config = dict(
    num_hidden_layers=9,
    num_key_value_heads=8,
    norm='layernorm',
    norm_eps=1e-06,
    rope_theta=10000.0,
    parallel_block=False,
    init='uniform',
    optimizer='soap_variant',
    learning_rate=0.00311,
    beta1=0.95,
    weight_decay=0.18,
    max_grad_norm=1.0,
    final_lr_fraction=0.0,
    batch_tokens=[131072, 262144, 393216],
    max_steps=4294,
)
Each number is 500 + 40 x the weight over its row's rms, rounded and kept within 0 to 999. Layers, rows and columns count from 0. Numbers have three digits each. The size before them is the row's rms in percent of the matrix's.

# gate: layer 4 MLP gate, 1024x512, rms 0.0799, rows 232-262, columns 128-191
# up: layer 4 MLP up, 1024x512, rms 0.0821, rows 232-262, columns 128-191
# down: layer 4 MLP down (transposed), 1024x512, rms 0.0751, rows 232-262, columns 128-191
gate232 123:533529515475508518536494474480521508496467534491490481558528561506468451507483518588468428426548487580513492439482488511522488470461454513432533467509443458567506519473472435554512373499528503
up232 108:521522502486482550555490513482441474432528488440493484485529551427456451479550457560458456497465523524455459509406522528499461486466528496458501520418517540493481460496477462509467456514542431
down232 091:532508513515467487539461475533537567572546505516517531464430441630515537552508513437574576573461487473506487503533554528448567514537501474499475497551480496478529539475518548491484545472523522
gate233 109:457503479533498478504500469509506545526484584536532443516563481419539409463473516513395500490489521539549526508539487465550492557570517507509500552470460451488551566472483468443487477405468469
up233 112:491513474428549468518469543467476449466445476495446487475515531518478519546504505511550465455525466519526516537500562504492527493487583533515518505497468473420473562472455520440472560496441379
down233 098:502534495580525483429497526441480515516577539479447518427508552560503551518495575512535519563448509433460431501443511465496501439491500442388483433460508486620443461467471433510496469530504552
gate234 102:551538490485445452532442546563464502493516497550490456470405523534536450528489487473479457425516527491534545497462558493512530501459574562544490514552507500579531445469523437478559463492533482
up234 098:527555486503442479511467439508529503495543532441538528538400408505546452489482492429589441436469566440525481546473540467544498426545566512464480419466494419524454455442417528574601507462539476
down234 099:471559530450500458553458507523420528513519470501424372527475517467481505503502455476556541513573435513475473539502495562507499516466573457487489503495501496475413538491480567446506414461505548
gate235 095:501511474530465527528524482529439481453507519581507528473524515447500464428550573397481463522550476458509467562508499434428518463494472451521504455544619449527479446528483519561574496453509523
up235 095:538501472568549529515475500517532537533528534462510515493457514453539482545579580488491457495502477483471435435484556510509498530487518535506494465551496533503470494482488526462493485484486507
down235 094:502490537545452501533507526532482466451385504473557517510547459457616504501476529525461537501512470545544510593471533453491491548509496482551565527480499534366461478509492487510495506529583431
gate236 095:484570536467455516534534516566434506572551507488503494528584565467473444470427456556474465504474531421393533598526459388511485503419503491540554493461481513523508520503452489522411489501548479
up236 096:543472480566478505513445499584528482494454489490514564505524521468471620565525530487503565506526484521516444514492466559493486533484574513455493522522475532493481524488499492479534542603480472
down236 097:452572529471489528481478470526456501534515500497612494554520465461516481526461500532452551448461520512519479537512446424490427502476527456471491449434519530481492519586442594451453452500474495
gate237 110:472495459473488461532510554479459454531569531536423442457482607527533502486502512469525503471528503469463530466494531489557504553510431488465508516519584538440500504481565485503534538571479516
up237 096:491539542569470415456507520500505512464449439517504502447511520521531459543476512567512459550580479467421470508472543564521552517492487555494532512479487525452560526521524519456488488451577476
down237 098:540477567554511503464504540433543450550564594521538526457467529483463465522412521548468441587397435499474471536483512429526509519499503478538454537499526492480520571509553507482519490523494491
gate238 103:483518510561537502543479482449515494488548485489533480487523494512466507592496494485545521479536493517460451474441448418513544489459472547503485573475527474521546468547470439541446480548618425
up238 105:554575468446435548505482487543533429542447517426456437506453524508483519469482483575504474476550494441481529427576506497505501429470491521535464476553490442436460522515546515399494474559523552
down238 092:498522468545457426523514546550610468462528512444435576480452481412493458477504485501442480430480465486480522495520455574481465525504542504572480497462493422581515478445481571507467446519493473
gate239 107:518485532414384533501488450491510510542494521507509520475441515513526569435510480418504460524525495520538453537549513545493533577511526447494477402476484480591529403485423443562449484510553476
up239 108:481468525490491474528525502486483491499547412485463489419559474509528389479381599445462475502440541475473521457538453471546473521501494512467500556449427513453462566496553531525471499435460552
down239 098:518520464464494445522485539475470502437521476494528547535470496526449500500514485486501497495533540589484499489456555552526525584493509499497438524549469439525562574439538432456530537573548565
gate240 099:552519469520567517571503476496483513445476508555530471507535498510536544490533498463518534455507478571473476445527448502483515497502428479521524509507513488511496528472513503428510538510534507
up240 096:528556490475461471496511529527431456455514490518540536489497471520503471551448396466556562568389523438481485565543512483491524450485489552456439474524526510449502462517584500515507492485513412
down240 102:546503486489494500515465510556552502539416398537550529424512468543521460509561472487468494489507473490520512492530455518383482442452471517429434500461510466488487477506488444483476495460493515
gate241 099:507514535508470524465510482524490498478509514495541491529461524480458581508535539520451511500551521549462526544485504500454581526501508469435493501544506546520499477520465516555471480509521570
up241 096:586502453526559581554531518489536540545523492522529424442527532510495508486517569563497582484493525445476525399514490501454527522485462497420536528539497546450509480533447453545559470488483524
down241 098:461457499566525576452437503533530564601567535538505547456461512593484509423473496540552579503431518530454551465529534504451541509511491494514511560552468502521437527464456557578481484478462482
gate242 098:427607430522501512534508534455485532442458485512488460481478613481446487504463469522497488482531442573498460494516521574504455434548560533496546575473626464574497534509483460513454539564558516
up242 100:536563449543491509550507551570435450466524582473487507498548511521574541468599522563499498534553494480515517455496484564538491442445506561468419551484454466524611518538533509503498454474400499
down242 100:476502471512478507527423495468480524474498499509480577468498590429523569453501515556490475454557563537490487445519490559532450521485564467519567557469533553408533480520541491507481520503506500
gate243 103:568445519510496435469509512487492518528513473469583497533521496460513502463531477453450480526509434432502520429491502515497477450499497443473545457564530499496535505468502516476430495489485503
up243 102:495526536508521446591533458515503538464489555487464430565547498459499535486482463507561566542501457470521554485477466471540441471588438456506457524524546467491528431494484500471495497471448525
down243 103:498435456507499482477480450535545495497411466525531516522586460479515561511524571465459522507542488474540484485522471627510492479466534510459450528523463516490500481432506404502552455508478444
gate244 104:517538564508509506479426488521425513471565519461497476519468489447490519527427545482539560472523520480511529485494498524485481419481484476556491570593457499539474430524528496475469521459515502
up244 106:517544519464461517495467522477523476487527493457509521518532513468458470569579508554501529578464533535526524458485508565522550516525543526457558541409537578475478541456471485476396492483453476
down244 103:458510476515446506429458579539491449532462552448513520512469511528476569523577536539474463603471456520524538465495523468506553520545497504493522544459502468539521463464437515488471426455485504
gate245 098:426510492488528488543469463526473549513424489567529522546502583533446445484536440483541475442454498449492549544466510502515517473475506436507580523441536493523490540486556525452536563511539473
up245 095:529506573501444470517512491526459549486541510475506471501492502552475551491452516452518537474502448419424477549480458491463568457418420415490463520491528466470529571488448468482506470471593487
down245 097:511534514486482517487515455554516545552505524505461547460511475432510465445517502500547512524498519557425524518540526543462428507512546459542540508507497511487489520494461527504506508522435615
gate246 102:474505512524549504487484498511478515493526540457528502469454508499505498463545442515509508482536516441459519550505534557589499524419436449544523539465554504528505549476434506547506438457539508
up246 106:531508462457469503482574575484564482558467529522486462495499496460475594482504498594497429579463509515478409507499571431428517560427559468480452450516484474461473523486544513482458426456483447
down246 094:522570498494473479526403506498524465419462483546486557540630441498478521521529496523537531475541523433547506541489566474445515464471446476494490571528491475458544466474489547514512527528411524
gate247 098:444547526391489457481482533513506535494520481496436488464509541547588545463506460466497499504488497503471494479446581461456494498554540544451490421537508504515481460451513574492491509537559509
up247 098:460514414429503523474539516552463611481526522476391442572436422527488551556529479467475486556429452466492546624482504513556548507506498541505524542502499460505414532599509458454474523493514476
down247 097:540559548464495561509533446502513536455509570438475497482514468459548494525489468536425479496420495482469495611523517448552475473495456513469521533526489534533442505519528548530539531468476525
gate248 096:471561480512511490454548479467498570492481432502477458547471513524483487569536442502481531411549534543503550427464523483452504509440523478553499528563543501476462484466530549477509494465471444
up248 094:503478492486493513499454473489643449515556523531515464480480532468504457470492472573556492496570520554554416535437529503474474474490506541478482438505438533519492495493496531561497534533503517
down248 112:575495515476489481533492419469551450465539467473440427475519496478486418500539379489512584587468526470585572537453459458486454473577493507488478472507495427482489467488449487580512488513451516
gate249 092:456471534514559493512503496471567448533483568554466530558523577427516530510512493451464490424473426506502540409519593495462468476507497455420424550583498486497479432571465538464503484438494513
up249 094:507559489507408525537463512511482442531532525503515434508500483592511466519511482470461539527484491540534524510418495540564621466490482513553498499491471499540542419450483447532481543508506434
down249 106:466485529401541418567422538512471493423609556548520520576506495545474477458517455598528544489407526537492461482466448551528573407507434512579506485455456503542530452506482488545509466506488543
gate250 102:478471552522498515427417501449519486526552500541473469511559484457525496600569594481527494503467492511455414500469523525486520463519537555542569502543519452551508453530407470457535512505520475
up250 104:488495431491500536513448498462452518549545495511514539544597557419546475495543530518507491531490485503488436500428493461530521500490515472513564416522424389506466491550487511449492580476454501
down250 098:523439444520519555475567520537457493514472507483540505471482489547466485480459494503546544473513466513537554513486486546528489486474485476511498506520579593558534535527470530440446434519551506
gate251 095:507476484490529513558454517502462523439496519490536519518545503574432488494570462528460482528476493551432541488475440583582464492504431544449424482552546535612536359483479536491501485498546547
up251 095:484475457473472589527527579487474522525512548463537521498405514475550546456498517538500565538502504532420515475482443525564443503523473518523456488571495489437498463454444447459499513548544534
down251 095:477455494452543444491499417543518435507514529456531529567526539482552550540412488506449489534461529514535450508554471568492469513522504449494475527520432470488487450474531518490425424566522462
gate252 089:550465452534533457528541512553504435487490441566491516541380544489458511490511549511498554486524524488447517493518521509465487457502490508533518465468543551464452479550513432518582522510505468
up252 091:448496495495490532479507540487540519494512544515437494547552518444508510488486506490577481473507477499527533488510444525522507502434401496569417451557518530467466478446511535550550484488542522
down252 094:477412487521492505539415429570487498482477520471538507432484474540521488493579542467549491488554499514470521464473463526509572496464485559515460472445557515424524420489459487452560545468598496
gate253 097:545475511501508487456471486418449530478440479536464440523550446517507472501496571540499535533500423447445539499478515529525497464481465415495537500451471467535515540498494508472508496495558472
up253 101:479498509584542472473440533498504494487511516477517557533522467585471492507490532536501488482533434453512515497523495507441555461418526478490507553493590572443463478414556510532512438444396535
down253 099:496523487504487443477463518539450522501498584445459494447474497452439480534466542570479539472504499506465520466502485578486472478501508496438544531459535497510502526504550516498494466456537449
gate254 092:486460518428500492500567527492476532540492450485469473514416516529485589523547478523537493463469477491548447538487418503459608530488480504510601502485596475504488471488501531391541541502517522
up254 099:500432560567469487404485511482500489513474553499490526488523556489495496437502499489526503442474462547531512499505504545536449500522521517425459467533455565510460491444482501514457492532514423
down254 101:566501476539577464593564560512464537513507434437490439512495490499565544526485552508432511479512534494502435479513445442522495503459493584507578564503515516532503447588497507462486515497402533
gate255 097:461516546564542473495427571538476497453483487474560513526509441453566505518475442507452475448493497460515521518479495537523470461470600483427492493504546444498568554472529495461493457501541542
up255 091:480533514560521508505520556474523538472518547565413524468486456491489489486490481586411487498490609447457522544439489516528489478457562505435494531475492452463505499443483501439476557492482469
down255 097:493535510447541470536505487461515453471463496506470466494546530487421527464497471513456484569476541537483492489425459448499544466531535527549547510443498517538477497541547533502502515499479466
gate256 099:484489491492508544540526430474470517540530502536570558480572421491511513490469482485485526508449442484539548449562485461505517480448452418495470491490488454526503495541468504433464482529503445
up256 069:470532518461514513530493472543496477554506542518506451501530486511608542436435440518546573510470540470503475443527458485500492462519525525534486471450482560510517468420489414522475499549509404
down256 088:482529514509521499615492476447526467506476560522532477520493479511552488545504491501499532571491559586539484437532453470505564487465491515591526543452502502469458439521495524495507552576493461
gate257 100:493578534483446494493498511514457551447497553591479470455469498494492558457487493566456445503487481532434485446478535493467498514485445477503443455462515454540550457542519570518486556406515507
up257 098:517620468506490518565505490490504512482477454506518561463460562550570460533475505476484454511555410464502514521516565553514463566532442504431485559520521520524533582510543518460509582478477540
down257 102:510499438502433523482380541600454541461496531525459488432516606470499448490527515521542493471502431485464536499473532560517496560508540532414470487523514449536548429468466481447528536543537551
gate258 092:553454501528512506504462462488512503521475561505540465574491469471509484447426534506486530474586502494495518529543495517458615429523589505558531553528490396531499509451444476468588530458496493
up258 093:537491491467530459435528529500475501458498504488528476487576482495552576494466496519459537428629528429545541525476529447516487501560586558464533488551478466518477500533504530509474518541445517
down258 099:492497465499586475524502544469551503471545542442544469547471451477491514443457542468527430519558473509529542502482500482518577474517587542469524495509433365545526465465541521547516488465492530
gate259 096:453531522519466434498528460451522478465502498510406472454491465504460501549506437534501561452482535476528555548492558456500594525480449473459517486598545468536533405506522452483444518527433467
up259 103:483441549500518462540562475446548478481543447507521469498468493542470590488511472511587429479544478513504535508516464534508454500461535551455545455541453458516495534506498486579514423462497538
down259 106:431459537506452458533477540518575533430501490518550483488442543484498487497523501491492538493535453595511501490516508444553466484534472457529505461617496539516536506490454518545519492544428486
gate260 099:476552511483566508544550542479469477537527451559490514489487553466518545492505471497488450472506368435528501504517474508531519499468561585550470458548472507499504535494546476560445454500423526
up260 100:452534469471464464552636518518511534515521473541486469519532522547523523502550530536557503537505542488516494515510512430487450518460547508437489493546507531484456468470485507526501436438472501
down260 093:530422531481506423536483469502484526460512477529496514535422538638521410460453563462444540522451544482461464562466450485560570522505497471451533554431485568528497526543432527442378501530561478
gate261 101:441495507491496532453469444526509476499547557483475411551425540501512501440522413506565552525478529534491439495501442469517423465514521551538523517511508471506454448550484431542488474529508536
up261 097:525484507542483513447493534542565558418512573523436540488496579476469536497578508479479521514565519517455540517521476482454545554544477439473502510510533427466537465494503403460430504470537533
down261 102:545503529566530482467506492467497557398452533507537531532572510428453473519477489497402512511472423534569494594474447433471513494571465446549475487444507485507522503480456490491494552474525511
gate262 102:473476516553464548478503539550485506492456493531503574534605530515539515568469492562511591492508460482492539492504548500474519461512612506519507519514528524459482493450467464445540455519513486
up262 070:583508572462574479513477509475461560520445487428457520474475430461462514408450468518495517527439447513487545556567450520549553483444453433557518470514494494512525549498458476489501497504555459
down262 084:505463437581455588464528539524475557510564478492528477550516524542504517514491454490488489424550480485450507476496546556504534544486520452451462532537530517459569518402473470484582455452527455